config = dict(
    num_hidden_layers=8,
    hidden_size=128,
    num_attention_heads=4,
    num_key_value_heads=2,
    head_dim=32,
    intermediate_size=320,
    vocab_size=1024,
    hidden_act='swiglu',
    norm='rmsnorm',
    norm_place='pre',
    norm_eps=1e-05,
    positions='rope',
    rope_theta=37300.0,
    rope_fraction=0.5,
    qk_norm=False,
    attn_scale=0.177,
    bias='none',
    tie_word_embeddings=False,
    parallel_block=False,
    init='trunc',
    init_std_qkv=0.0366,
    init_std_o=0.0,
    init_std_up=0.0366,
    init_std_down=0.0,
    optimizer='adamw',
    learning_rate=0.00194,
    beta1=0.9,
    beta2=0.98,
    weight_decay=0.11,
    lr_head=0.00731,
    warmup_steps=274,
    schedule='wsd',
    decay_fraction=0.69,
    decay_shape='linear',
    final_lr_fraction=0.1,
    batch_tokens=16384,
    max_seq_len=128,
    doc_mask=True,
    train_tokens=137700000,
    max_steps=8405,
    dataset='wikipedia_en',
)
Each number is 200 + 40 x the weight over its row's rms, rounded and kept within 0 to 999. Layers, rows and columns count from 0. The size before them is the row's rms in percent of the matrix's.

# down: layer 5 MLP down (transposed), 320x128, rms 0.0766, rows 114-148, columns 0-63
# gate: layer 5 MLP gate, 320x128, rms 0.0783, rows 115-149, columns 0-63
# up: layer 5 MLP up, 320x128, rms 0.0771, rows 115-149, columns 0-63
down114,103,210,204,211,256,154,169,159,192,209,267,224,233,162,203,188,283,173,173,182,151,184,90,178,168,269,227,201,211,237,174,151,236,169,235,211,235,286,254,196,193,109,201,170,250,200,163,182,221,226,151,173,243,215,209,218,241,169,243,204,221,158,145,229,243
gate115,098,154,172,130,191,187,180,170,218,200,194,101,173,218,225,178,133,212,187,221,184,208,215,255,234,195,211,177,188,246,181,153,250,179,133,206,207,150,174,213,182,148,261,138,265,174,163,198,217,169,108,179,201,198,198,214,235,176,174,126,237,227,184,183,203
up115,096,197,163,274,189,281,149,208,235,143,165,177,254,156,128,240,224,90,188,157,160,192,213,160,150,190,121,148,210,203,201,137,140,214,103,171,231,117,126,235,231,215,238,153,220,196,192,214,171,225,262,176,233,248,196,239,158,218,297,239,175,186,270,154,187
down115,099,209,306,153,158,197,256,207,191,196,229,181,188,184,147,184,257,218,135,211,228,73,214,227,220,188,206,206,248,222,202,184,235,167,170,179,176,181,245,99,225,198,183,72,221,197,167,201,225,193,197,208,217,137,163,219,189,242,225,142,240,166,165,221,178
gate116,103,202,161,203,244,237,200,236,259,268,216,256,273,168,187,225,214,173,213,150,223,215,231,163,147,192,164,184,183,183,146,175,149,183,153,204,186,197,172,271,220,156,235,203,234,168,189,202,124,188,134,137,161,100,260,203,230,220,224,236,222,202,317,209,276
up116,105,186,127,216,190,219,157,109,200,215,222,264,135,187,205,193,195,152,241,186,273,187,207,161,155,177,235,202,176,216,117,254,194,223,258,208,220,231,225,171,205,270,197,207,219,96,173,175,158,169,187,245,201,247,229,138,207,141,165,243,253,204,221,193,215
down116,103,261,224,165,180,202,266,172,220,166,216,167,141,171,210,251,179,242,234,193,127,185,222,221,113,245,185,175,158,230,189,216,185,167,258,208,163,149,231,183,219,147,249,190,162,199,233,274,140,213,158,128,200,178,193,218,266,154,183,266,260,260,177,271,255
gate117,094,218,190,179,197,178,167,226,229,227,174,248,270,268,201,232,214,236,177,185,146,176,234,195,228,196,161,187,211,193,180,188,141,280,215,240,195,243,238,160,106,141,234,249,212,198,216,264,243,185,171,216,211,261,220,181,180,231,288,205,176,233,168,301,173
up117,094,299,165,181,186,168,212,169,192,143,187,144,168,177,255,220,135,190,229,232,203,224,223,173,179,212,188,293,221,245,199,234,231,121,199,171,208,217,227,223,208,207,174,262,133,176,182,162,269,199,257,190,151,209,107,191,272,195,206,172,191,213,275,254,252
down117,094,286,142,138,210,195,167,264,224,137,259,253,228,204,256,192,222,61,200,197,223,278,157,201,191,262,166,187,123,195,171,200,223,128,187,227,148,154,233,137,252,161,232,202,190,254,184,87,180,224,251,246,206,168,188,141,232,225,145,190,192,189,167,176,160
gate118,099,170,159,229,225,159,263,291,237,220,255,186,147,261,139,261,250,216,174,222,142,194,218,151,278,158,221,241,189,139,140,132,195,186,228,163,158,235,244,133,111,201,233,162,203,265,178,163,150,185,202,91,198,218,233,212,208,190,225,233,254,202,238,240,204
up118,097,216,208,261,192,191,145,273,188,173,200,254,197,202,129,198,269,178,179,212,164,145,246,141,261,210,158,200,212,204,138,200,216,188,199,169,186,200,204,168,217,229,216,176,145,215,187,236,193,203,249,226,208,192,242,238,119,222,180,265,228,292,233,191,199
down118,097,226,176,165,141,267,172,161,230,216,208,195,218,176,229,254,201,206,215,189,214,133,215,214,122,308,214,205,283,260,185,193,172,286,255,150,266,188,217,178,237,180,196,233,218,229,218,180,164,250,254,195,201,140,224,152,174,205,171,158,182,192,160,258,223
gate119,093,197,247,177,192,323,232,210,129,161,142,211,272,159,193,239,275,207,228,183,190,247,185,209,240,168,211,167,183,173,148,203,225,108,167,188,127,204,233,184,156,210,205,154,214,143,162,153,174,177,159,161,186,213,206,183,205,195,152,178,182,179,206,323,162
up119,098,194,273,231,163,213,232,255,172,222,167,177,224,196,208,158,151,208,223,178,236,235,101,259,133,156,258,263,171,145,196,161,154,232,244,211,205,180,124,145,207,228,292,188,236,261,123,203,192,205,176,260,232,117,181,179,244,164,257,199,188,139,267,159,233
down119,099,235,140,265,240,210,184,176,162,246,169,220,263,162,198,179,190,169,228,160,245,198,232,210,255,136,215,256,179,116,197,240,154,218,218,155,225,159,228,241,154,233,213,159,188,176,225,223,145,174,187,156,158,139,269,188,252,248,233,188,292,228,200,165,209
gate120,096,144,164,241,283,279,184,194,159,167,184,174,176,180,182,147,187,181,269,187,211,219,142,158,205,197,214,244,175,188,180,169,198,195,239,213,157,195,209,204,198,202,206,215,145,264,182,209,234,175,210,172,300,178,124,198,187,262,97,238,219,220,251,170,195
up120,100,168,162,237,231,186,160,302,233,163,196,217,280,217,162,275,191,182,192,147,220,191,190,203,231,221,278,224,133,307,171,236,159,193,161,187,287,261,199,279,160,161,246,189,225,284,190,197,182,277,277,211,191,200,192,237,125,274,212,192,141,190,204,241,174
down120,097,270,190,244,175,192,227,217,209,203,217,236,230,232,261,275,229,129,259,221,221,192,295,253,225,176,202,80,253,172,235,157,254,216,240,221,216,301,211,180,155,222,203,227,188,164,193,177,179,186,238,154,245,197,173,170,155,152,124,222,198,160,234,152,137
gate121,098,231,196,178,226,221,212,175,147,220,198,142,233,232,165,230,189,277,183,181,166,210,260,214,205,198,196,168,199,182,168,182,304,115,162,215,167,223,176,210,148,241,257,232,121,193,218,132,148,258,202,196,133,225,129,293,209,275,218,211,137,260,177,156,229
up121,095,229,239,240,183,141,192,185,163,230,129,194,136,158,226,212,315,255,237,185,140,145,176,170,90,179,200,227,263,224,221,212,289,160,189,198,130,230,247,194,191,152,194,249,210,195,152,116,233,225,217,227,222,299,181,159,311,176,191,196,241,155,236,195,199
down121,096,222,247,128,230,206,242,251,211,204,210,314,224,226,251,177,190,146,173,216,194,194,207,248,252,208,153,207,202,199,152,223,186,143,235,173,190,177,211,190,213,243,177,105,214,153,176,265,209,227,193,202,228,180,208,151,208,186,173,167,221,209,157,203,101
gate122,106,193,150,168,239,250,205,210,180,237,194,193,136,241,264,260,269,203,216,260,246,193,197,219,233,160,186,222,177,218,239,238,256,207,259,193,167,164,150,188,171,139,153,234,158,181,167,214,198,232,261,195,204,161,101,186,209,158,192,209,240,130,123,253,233
up122,098,164,230,223,228,193,203,179,172,178,137,116,235,205,220,252,134,169,302,221,195,134,216,176,207,151,207,166,193,177,171,182,167,241,243,180,253,223,180,256,189,216,236,285,217,224,217,216,201,102,252,262,247,128,250,179,231,138,238,203,167,214,223,273,141
down122,098,218,211,242,163,172,161,185,202,228,303,155,129,166,200,208,204,160,212,118,187,241,201,251,252,189,169,158,241,174,198,171,191,164,218,100,184,243,234,211,221,217,135,171,220,250,195,171,162,170,226,165,237,227,219,314,243,113,184,212,176,212,214,179,237
gate123,091,156,246,229,148,275,162,169,172,198,144,325,228,253,256,247,170,202,277,246,174,216,203,188,267,163,164,180,211,189,200,172,155,173,185,198,262,176,164,165,190,189,175,210,135,133,218,152,183,167,179,240,205,152,188,180,205,220,191,153,191,166,204,234,263
up123,092,223,180,247,135,213,116,201,187,248,216,205,230,133,202,189,249,154,234,212,194,229,187,150,245,140,194,216,120,147,134,248,187,171,200,288,183,163,188,174,185,175,192,210,181,238,267,192,199,183,183,213,263,144,213,203,253,279,174,263,214,232,130,222,184
down123,092,284,152,170,212,269,209,196,151,175,190,228,226,292,202,243,179,174,218,150,217,214,152,189,171,159,224,250,260,237,203,214,226,157,179,210,199,202,163,199,233,170,222,192,165,114,297,247,219,197,216,186,134,90,244,212,174,211,202,153,164,223,222,219,183
gate124,101,212,250,176,192,248,138,202,155,214,273,169,232,168,137,192,173,216,277,242,220,180,230,216,235,221,282,144,156,183,274,187,167,123,320,172,259,190,188,214,204,162,214,243,218,197,153,222,168,216,210,171,204,177,146,251,191,190,220,167,188,212,221,206,146
up124,099,185,209,153,258,216,279,214,273,214,156,205,200,233,153,192,252,269,218,140,224,163,212,200,225,202,166,121,169,218,241,199,148,201,194,238,220,107,226,146,171,155,231,219,160,171,208,203,303,153,223,93,175,205,245,157,164,152,154,239,205,176,147,224,152
down124,100,154,200,270,175,149,166,199,195,230,183,170,173,140,218,180,145,167,224,172,280,139,169,262,167,117,136,230,273,235,210,246,236,219,186,210,188,197,188,192,182,237,222,202,238,174,173,247,263,232,246,241,171,204,141,158,207,198,174,191,236,271,195,244,158
gate125,095,189,197,210,228,210,245,195,257,219,276,210,124,217,266,205,181,205,302,193,237,228,202,169,162,198,187,212,190,272,196,176,151,278,265,234,212,265,180,126,177,164,243,174,201,197,174,279,181,192,191,225,281,177,161,176,236,181,156,234,167,209,155,248,248
up125,096,211,184,184,158,236,207,176,266,206,138,174,216,219,160,140,265,151,246,181,229,174,191,157,220,184,174,233,242,230,188,159,220,178,158,180,164,183,213,146,169,206,195,214,244,199,170,164,160,237,165,201,231,287,194,206,262,230,210,222,304,166,204,247,162
down125,096,172,173,216,223,157,169,115,234,152,221,261,253,254,236,200,182,253,202,253,191,224,212,214,177,264,152,140,228,178,229,292,229,204,213,222,187,186,177,223,219,157,180,223,181,194,211,76,92,207,236,226,268,140,193,225,112,228,185,223,176,161,215,151,223
gate126,098,219,284,224,159,222,176,196,233,186,191,133,259,209,239,153,259,250,170,244,181,127,295,190,183,143,207,181,259,170,109,234,243,217,223,131,169,219,262,241,272,178,254,199,229,210,208,198,178,218,299,234,205,182,197,194,210,184,206,278,175,229,198,205,140
up126,101,252,228,226,203,192,195,202,212,251,183,205,165,153,202,143,121,170,178,261,133,255,203,148,203,176,205,246,203,195,207,182,223,261,161,205,210,254,210,224,195,213,195,106,182,153,102,209,300,190,181,183,185,315,215,194,293,172,239,198,250,275,146,202,223
down126,105,94,262,254,240,146,126,75,257,164,243,198,165,183,187,243,203,266,175,229,176,197,231,184,265,212,222,218,89,158,230,214,177,184,150,216,195,186,164,221,176,159,188,198,166,205,187,164,189,205,173,150,190,246,275,206,252,163,163,249,177,206,246,305,244
gate127,100,233,201,211,169,204,180,191,237,223,190,185,250,195,182,213,224,198,185,210,129,164,242,158,257,168,235,240,193,175,158,83,218,210,176,229,208,157,193,171,159,164,181,185,119,216,169,138,109,205,145,178,133,175,240,185,190,227,190,235,226,195,219,191,226
up127,097,257,143,215,169,273,225,180,161,172,181,268,233,108,238,151,245,231,286,224,114,217,257,156,195,244,275,240,153,200,153,187,206,184,157,201,150,188,148,211,242,221,178,238,144,143,183,163,146,249,117,189,215,169,264,214,173,228,241,225,207,185,155,228,180
down127,098,251,241,183,168,226,274,233,226,197,261,229,157,176,237,188,203,198,238,186,203,312,209,214,225,322,246,204,143,255,196,236,236,195,172,242,172,259,160,148,236,150,117,286,208,166,208,237,225,225,116,237,153,198,201,211,176,233,298,155,144,206,218,175,219
gate128,098,172,202,237,187,222,217,284,187,248,264,238,277,187,174,166,181,188,168,197,109,132,225,181,267,194,194,232,98,217,222,188,169,179,171,202,228,190,164,167,169,203,201,164,145,192,198,207,190,173,206,215,181,109,278,159,221,272,185,222,206,157,215,221,206
up128,102,231,172,161,202,241,214,122,159,195,248,182,205,189,217,180,204,154,209,194,158,199,194,148,159,195,270,138,141,162,135,183,188,230,289,245,177,207,221,285,164,166,176,139,260,242,187,189,230,223,166,202,197,214,196,197,202,177,124,221,221,214,178,231,197
down128,097,170,223,221,184,216,220,133,179,211,83,119,201,194,285,141,213,146,247,144,218,144,199,228,188,160,235,177,187,192,118,210,184,231,245,191,191,122,252,220,293,176,159,202,215,230,197,181,179,220,99,185,131,224,195,117,185,176,143,205,226,237,206,231,201
gate129,097,252,157,228,161,266,135,102,181,268,257,172,201,252,196,233,197,199,246,158,137,186,230,240,197,158,249,218,167,244,221,200,197,235,261,164,217,266,154,251,239,160,133,232,212,209,235,221,202,175,209,201,290,179,225,166,217,210,169,252,242,251,172,203,204
up129,099,238,184,256,213,187,249,255,192,235,206,205,145,185,250,223,248,180,195,196,140,137,327,275,147,213,176,194,189,236,157,122,195,216,173,230,287,200,157,199,205,132,164,163,166,186,147,224,171,236,228,139,179,176,204,233,145,174,253,244,220,180,283,129,242
down129,098,140,176,261,227,276,231,221,224,186,185,262,184,189,178,229,162,205,179,152,180,260,212,216,142,242,162,85,228,214,185,176,200,210,207,174,188,167,257,234,214,147,236,260,213,186,182,250,241,196,252,262,130,228,155,217,222,206,249,241,270,130,198,231,166
gate130,106,223,178,298,309,230,203,165,216,284,158,198,246,231,173,165,217,173,208,179,188,241,152,150,110,134,151,236,132,187,180,184,247,212,237,220,189,219,208,187,197,152,233,149,254,164,108,149,228,208,141,172,224,197,205,188,162,218,135,158,221,203,141,245,138
up130,101,137,219,262,219,122,209,180,196,173,304,221,202,174,230,210,163,187,177,215,284,185,210,236,211,177,156,246,198,148,134,155,201,218,160,171,260,248,158,170,287,190,204,269,212,131,189,199,172,191,274,254,215,166,171,182,142,232,154,203,164,190,202,215,160
down130,102,194,189,149,331,217,265,164,232,211,162,229,230,123,253,195,256,262,236,159,206,165,218,207,206,239,190,187,192,183,259,218,229,280,232,189,231,158,193,168,159,256,230,209,210,169,218,155,274,180,166,197,277,216,194,144,197,248,191,124,258,202,210,253,223
gate131,095,245,191,154,201,213,133,215,244,211,233,231,222,246,195,146,244,212,180,242,126,250,248,135,209,167,242,209,211,196,177,179,228,218,125,128,204,269,168,170,161,277,173,234,163,146,147,169,228,255,217,187,170,200,111,233,259,195,177,189,246,163,228,182,122
up131,098,181,128,187,165,219,202,263,246,220,106,174,186,137,167,234,161,210,236,117,142,240,231,205,178,185,147,192,190,184,232,119,149,185,182,212,227,217,149,164,190,199,242,193,247,167,149,239,171,262,244,217,258,208,228,268,264,177,203,158,201,252,166,168,175
down131,096,167,208,150,193,230,257,124,177,196,202,201,230,203,185,144,178,233,200,273,227,143,201,242,153,291,249,238,210,270,211,206,215,207,155,243,237,219,280,160,187,174,192,284,211,231,215,215,153,251,176,172,164,211,151,146,227,152,214,184,233,126,212,297,213
gate132,099,204,215,222,199,280,257,149,180,174,217,187,150,161,239,233,155,210,113,238,231,253,157,170,188,209,148,256,195,236,167,267,228,221,169,252,163,187,238,224,158,142,191,210,176,153,198,152,174,206,203,206,163,217,147,181,272,231,139,162,200,184,208,218,294
up132,098,240,280,232,208,159,205,182,212,212,222,230,150,104,249,212,124,200,249,253,209,209,119,170,187,185,233,208,230,144,193,135,215,231,203,224,203,216,201,200,177,198,261,205,208,171,206,225,197,204,171,228,187,215,126,135,206,228,200,236,246,223,228,155,173
down132,097,198,168,220,251,220,208,126,174,281,214,147,165,215,143,240,229,255,152,143,181,198,261,281,268,240,186,165,186,228,219,184,115,146,218,192,175,189,214,249,227,223,161,184,190,265,200,156,189,82,273,223,236,193,209,247,174,153,143,183,178,188,167,178,161
gate133,098,189,154,187,202,199,189,256,220,245,220,135,273,185,145,185,316,175,248,219,254,130,263,194,214,151,205,164,190,160,170,206,266,214,171,213,165,191,179,198,223,205,217,207,179,175,116,188,197,201,215,187,179,234,207,238,186,170,190,145,154,266,158,154,169
up133,100,268,199,213,172,242,186,154,207,229,195,206,147,263,206,184,185,205,275,223,161,174,146,162,140,189,280,136,138,177,219,221,226,266,212,227,215,230,237,178,255,225,193,142,211,156,216,146,138,228,172,160,198,168,185,128,272,197,237,176,243,229,253,202,238
down133,099,213,187,230,196,272,262,221,184,220,224,182,247,131,162,182,262,210,151,172,240,271,245,178,215,115,240,193,271,124,141,189,187,183,233,158,174,198,311,253,274,256,247,195,227,122,175,171,172,243,169,219,199,95,239,200,224,206,229,189,222,183,259,260,253
gate134,095,226,216,227,221,210,238,180,228,206,191,186,219,190,204,228,213,177,123,248,152,257,227,159,184,143,311,209,286,156,226,178,181,230,208,188,206,126,220,244,213,202,274,196,99,191,224,219,207,214,108,174,201,229,197,207,155,171,231,176,253,200,168,260,208
up134,101,191,171,196,164,244,172,189,209,146,166,200,244,216,266,140,212,194,203,246,283,213,169,258,261,190,136,179,203,211,215,218,198,170,186,219,132,189,183,223,195,306,148,191,266,133,227,187,237,225,250,203,252,219,258,198,248,244,244,188,181,171,268,168,192
down134,100,230,166,233,239,194,155,219,149,208,124,170,158,232,235,156,167,166,222,191,240,148,207,144,255,71,221,204,106,147,190,204,199,203,180,166,121,228,220,208,179,188,160,177,239,261,231,156,132,181,191,219,200,163,234,249,225,267,176,137,177,197,298,228,158
gate135,094,195,205,202,188,251,130,149,182,149,202,211,170,239,160,237,172,265,187,219,173,208,213,201,184,224,212,271,139,181,209,136,188,193,234,204,169,243,191,193,160,212,155,268,178,194,159,187,173,180,250,187,216,188,195,194,174,258,222,149,212,164,185,169,274
up135,093,212,244,185,186,244,216,170,221,222,212,160,198,217,241,183,219,194,250,196,102,250,279,203,142,154,214,126,257,200,224,179,195,268,245,231,308,176,263,250,228,236,195,236,209,140,215,243,239,182,242,226,253,225,251,188,182,226,189,231,167,207,212,205,119
down135,091,200,230,206,193,179,167,158,218,151,170,175,225,188,177,207,199,18,135,213,205,199,155,215,231,71,225,154,177,224,165,231,233,191,161,98,198,196,156,213,193,236,217,179,237,251,230,232,204,231,256,194,221,179,191,174,197,192,91,170,185,284,221,174,207
gate136,096,197,191,203,152,224,152,184,241,177,274,218,238,164,222,179,248,189,170,188,241,156,218,248,266,219,234,194,280,124,184,142,182,189,207,185,210,189,216,248,248,275,168,235,187,202,204,193,196,122,280,204,136,169,213,178,198,180,125,224,199,215,179,143,163
up136,095,254,164,125,242,181,222,185,238,178,198,113,151,235,195,121,211,261,108,240,166,213,208,179,233,247,157,240,206,194,163,270,273,215,284,163,191,189,145,97,221,227,168,166,193,172,164,227,225,218,176,185,211,198,226,183,179,252,190,238,151,253,146,195,186
down136,096,232,199,234,138,204,155,154,258,187,205,233,198,216,248,215,225,265,196,231,212,190,179,195,178,188,239,205,209,222,163,132,292,227,235,191,222,117,228,223,166,180,240,231,162,175,226,186,200,212,265,257,154,168,220,220,181,195,212,242,246,116,178,241,252
gate137,104,226,187,133,193,136,139,217,188,221,163,110,257,262,155,141,216,196,217,159,142,209,170,276,239,225,226,235,174,187,181,153,226,187,185,167,220,220,191,170,137,122,204,173,218,147,199,187,97,216,260,154,208,178,139,188,206,151,152,206,273,205,239,146,175
up137,102,213,190,257,179,275,251,236,173,217,200,128,146,207,178,218,242,142,160,210,229,242,180,246,220,254,169,173,239,157,226,205,249,162,204,137,225,221,162,212,246,235,150,109,190,248,125,264,240,260,172,201,176,189,246,147,190,160,278,143,166,160,174,110,240
down137,101,178,210,205,239,218,207,182,173,163,191,138,185,199,156,245,207,105,173,224,155,138,199,211,254,168,164,142,238,207,237,176,238,156,231,189,221,216,275,163,248,215,217,178,268,151,216,246,247,187,164,196,212,190,154,142,170,210,204,214,252,173,241,207,248
gate138,095,207,128,135,198,190,155,165,191,213,172,238,284,205,199,182,204,155,199,204,98,247,200,234,152,163,168,216,203,232,136,212,215,237,243,228,133,231,201,204,149,209,222,178,168,175,217,236,152,202,152,225,185,134,205,171,291,233,147,248,247,147,171,234,204
up138,100,224,162,197,161,134,172,153,194,177,222,236,168,107,267,180,89,255,193,231,256,195,149,221,113,205,104,189,237,224,183,217,243,186,218,249,206,237,106,168,182,218,188,176,158,163,251,245,238,228,145,222,188,219,214,181,210,223,230,186,173,144,194,263,237
down138,099,235,171,249,132,146,168,151,173,158,258,167,179,202,163,236,230,146,244,169,262,301,225,153,231,257,244,215,308,208,241,211,221,208,215,216,171,216,196,207,244,150,165,264,156,222,285,199,243,181,193,212,194,186,207,227,198,190,237,213,210,249,241,136,207
gate139,102,188,161,175,199,202,156,101,245,185,145,207,116,232,184,145,212,157,194,176,202,206,196,156,168,150,140,251,155,244,140,143,228,187,174,186,284,174,197,216,260,263,186,264,155,206,162,226,177,186,214,141,175,176,208,220,197,239,164,175,230,201,192,222,263
up139,099,238,271,221,241,263,219,232,169,192,223,202,153,212,320,256,263,181,231,194,211,169,194,205,185,219,231,217,185,256,196,152,167,172,233,203,171,161,104,161,156,215,160,151,246,137,175,184,233,208,193,190,175,127,227,227,174,228,234,180,229,143,261,153,208
down139,098,208,223,249,216,256,223,201,175,140,254,139,205,203,242,213,231,173,168,238,168,204,132,147,238,202,208,240,171,173,197,153,129,203,163,262,85,165,133,228,201,215,193,172,163,213,133,237,156,187,166,171,167,250,175,203,190,179,240,223,211,139,182,182,229
gate140,092,274,186,176,277,185,199,177,163,249,209,161,210,274,109,210,192,216,278,220,217,230,215,196,263,166,152,273,218,225,172,305,229,216,207,196,170,165,222,186,215,243,265,185,205,235,260,197,165,142,234,192,215,172,157,159,197,214,152,221,219,228,216,208,233
up140,102,261,211,231,207,223,227,216,250,220,275,279,180,153,224,264,197,202,182,107,206,275,220,213,164,256,207,164,198,224,181,185,182,232,213,186,220,276,137,161,223,189,159,173,193,188,144,270,259,202,264,215,225,245,142,184,213,224,169,225,203,136,200,205,211
down140,102,277,255,224,214,177,223,220,250,204,202,203,195,212,231,196,176,194,213,212,195,153,131,158,190,11,258,198,212,156,248,182,180,224,208,211,175,200,232,164,255,177,130,182,170,222,211,201,248,140,187,193,203,198,212,212,185,165,122,261,286,133,258,202,207
gate141,103,167,243,179,172,182,235,219,202,246,197,213,157,191,228,194,204,178,198,196,285,178,192,206,178,167,219,151,187,237,197,226,265,195,184,107,204,232,182,118,203,195,263,153,141,206,189,243,160,150,214,272,267,191,146,241,243,208,220,164,91,210,133,226,210
up141,101,159,212,225,205,104,153,228,214,191,161,180,177,102,225,132,179,189,118,194,188,224,217,201,155,235,179,169,210,211,134,200,220,208,196,177,227,251,251,155,196,187,206,197,253,292,226,205,204,210,258,236,268,148,215,152,208,245,213,182,111,172,176,246,165
down141,101,224,168,228,84,199,174,134,199,164,179,191,218,189,186,216,269,217,274,206,204,193,175,176,207,183,176,228,161,204,239,198,156,244,202,213,263,197,203,205,191,229,67,171,222,175,234,231,301,201,197,209,162,265,225,206,215,204,144,162,229,202,209,184,166
gate142,105,114,284,144,223,154,208,211,255,172,266,226,148,197,180,125,153,225,143,161,234,223,247,210,255,161,189,236,239,120,223,176,113,201,168,157,212,183,237,157,178,220,266,274,97,223,173,202,206,209,233,185,221,231,158,184,169,168,115,170,178,191,190,150,173
up142,101,176,206,238,241,287,221,156,147,168,245,238,220,168,252,169,188,233,184,214,158,174,125,153,234,180,223,148,200,156,242,184,225,196,196,253,208,214,159,174,217,249,220,280,234,176,252,210,168,165,226,256,239,171,144,175,191,186,190,159,243,151,200,249,254
down142,102,198,188,172,188,263,179,166,225,224,211,182,193,167,245,212,232,252,197,244,128,248,163,210,149,256,232,210,196,192,175,207,295,222,204,260,219,281,225,270,124,222,217,226,186,224,263,191,178,254,179,249,192,181,169,101,165,269,241,149,194,191,156,239,199
gate143,106,190,288,188,186,208,175,159,215,170,173,224,193,168,211,206,206,187,204,206,182,168,145,237,199,146,227,257,193,240,250,148,160,174,174,188,167,129,241,238,160,173,259,211,186,200,143,197,148,192,214,239,171,179,222,172,221,212,141,133,151,271,221,216,315
up143,103,272,121,207,145,161,222,196,187,204,198,267,225,197,237,165,245,190,215,194,264,202,254,230,230,198,170,178,218,163,200,239,137,188,196,233,194,174,189,253,163,173,157,234,216,158,209,217,210,200,268,160,195,295,296,261,288,203,148,183,201,143,212,216,202
down143,103,134,246,234,159,239,216,244,133,303,193,198,171,176,191,154,203,126,194,222,172,217,173,219,161,109,213,198,129,255,143,236,189,215,195,136,155,180,195,220,201,240,159,214,241,153,219,220,235,191,132,202,244,203,137,134,229,202,60,156,213,220,198,104,186
gate144,101,150,194,194,271,186,225,183,290,178,246,162,242,233,202,151,138,222,283,215,183,221,206,265,238,222,253,180,116,246,195,176,246,178,225,200,173,153,144,247,165,213,170,194,205,172,221,202,187,171,200,236,243,229,243,172,98,259,164,234,197,207,133,184,153
up144,104,218,203,177,181,163,174,229,177,186,171,185,215,165,203,239,242,194,221,143,182,212,232,245,235,169,158,217,188,158,205,185,184,129,182,163,183,158,318,139,164,255,236,240,255,195,245,237,187,161,277,136,223,231,208,192,204,130,198,131,219,213,323,171,199
down144,102,144,168,162,206,159,232,223,234,230,170,253,199,144,226,227,181,219,231,208,205,177,265,206,248,223,235,194,152,209,249,191,183,198,136,153,246,137,174,149,87,195,249,189,158,198,246,188,134,200,232,222,204,235,240,220,224,178,198,232,156,255,265,246,147
gate145,099,125,169,133,249,186,217,141,226,270,247,224,251,152,158,223,273,192,163,165,220,249,218,262,205,151,220,206,234,158,185,247,202,218,143,242,157,168,225,235,219,212,227,263,135,285,216,201,166,231,137,160,252,205,206,229,214,211,219,240,196,231,179,177,220
up145,090,184,277,232,160,215,194,152,221,259,260,121,212,203,173,201,242,158,181,198,202,222,197,181,199,224,235,203,164,188,263,193,236,232,148,186,275,230,172,236,201,227,157,227,232,179,307,281,237,159,169,225,188,181,170,205,208,175,246,198,266,205,213,182,297
down145,092,178,205,204,174,301,165,220,191,189,178,195,104,206,197,266,282,236,215,208,167,246,184,193,181,120,181,117,210,151,243,211,152,202,270,240,232,182,256,164,143,121,167,202,206,244,135,135,256,176,237,203,199,180,215,217,227,126,190,168,233,194,193,215,221
gate146,092,193,183,226,238,246,209,215,182,163,186,231,249,196,186,172,265,169,208,261,209,165,178,229,210,157,201,225,120,186,188,142,199,203,158,211,287,169,247,226,199,159,302,266,229,228,211,174,152,214,148,161,277,201,220,183,301,185,252,203,177,169,200,243,182
up146,092,202,243,150,206,188,207,141,72,184,165,152,233,127,140,175,270,221,178,151,229,157,239,208,182,225,170,240,231,162,131,153,251,180,147,300,207,181,169,178,223,211,169,184,204,164,236,196,185,266,181,229,264,202,255,234,177,231,177,177,192,135,189,186,227
down146,093,235,205,222,202,212,173,151,152,262,198,180,152,262,211,163,173,175,240,183,210,191,259,269,262,205,196,243,266,264,159,233,163,226,225,258,218,176,272,210,204,219,176,186,217,149,288,187,218,187,226,285,172,195,241,155,162,184,263,225,172,191,161,285,200
gate147,100,146,228,200,198,146,174,253,219,183,141,187,214,206,210,214,190,164,263,237,174,214,211,205,271,166,231,238,291,214,162,179,269,193,286,167,169,207,146,165,184,210,214,106,206,144,225,207,215,258,219,225,198,233,227,147,225,190,216,111,201,206,213,176,166
up147,102,234,180,253,247,202,133,212,187,282,168,220,242,235,217,215,238,198,157,187,173,256,249,172,180,212,168,161,215,208,199,143,206,168,151,182,189,196,132,151,218,246,283,213,225,191,177,258,184,231,265,237,249,174,222,148,223,158,204,252,238,173,211,166,235
down147,105,222,197,210,224,235,256,146,260,229,239,228,157,71,167,180,204,155,234,130,165,114,214,196,285,183,225,195,157,223,175,245,161,138,219,168,215,160,257,196,265,263,184,203,237,175,154,172,155,196,208,157,198,168,252,268,221,207,125,177,202,297,225,148,244
gate148,096,233,210,147,190,257,229,191,169,180,176,198,185,128,230,206,145,207,237,187,176,195,207,163,182,143,264,238,261,243,141,182,242,186,285,162,240,186,174,194,186,197,195,205,149,261,107,185,230,258,205,213,213,178,228,130,278,232,168,268,115,130,181,199,164
up148,098,246,215,248,188,225,138,189,208,254,235,176,257,97,180,142,219,183,244,188,224,184,193,128,204,145,268,197,185,252,200,189,226,202,135,186,222,157,191,247,211,178,178,261,210,236,202,221,312,246,212,224,155,275,156,275,254,190,235,190,124,238,202,204,244
down148,100,224,146,232,260,185,169,225,266,182,198,127,201,234,199,258,159,122,173,174,221,214,174,232,128,254,200,146,210,250,155,192,167,221,197,171,261,275,186,244,186,266,265,170,205,208,179,240,306,186,193,170,136,220,201,193,165,191,197,214,235,272,161,173,214
gate149,109,160,221,192,160,275,222,233,200,204,255,172,143,191,138,225,169,167,215,222,257,166,242,211,245,197,166,224,225,147,205,199,206,167,200,132,283,144,268,233,208,196,241,224,170,217,156,168,124,170,242,173,125,219,135,133,246,188,161,271,246,224,234,276,170
up149,102,213,218,209,202,165,165,231,208,128,206,197,199,129,177,237,176,275,232,197,188,226,258,247,241,197,80,160,206,145,245,227,103,131,260,227,177,143,237,129,196,199,191,165,254,219,215,217,217,142,208,256,240,239,286,127,120,219,196,193,163,181,125,133,204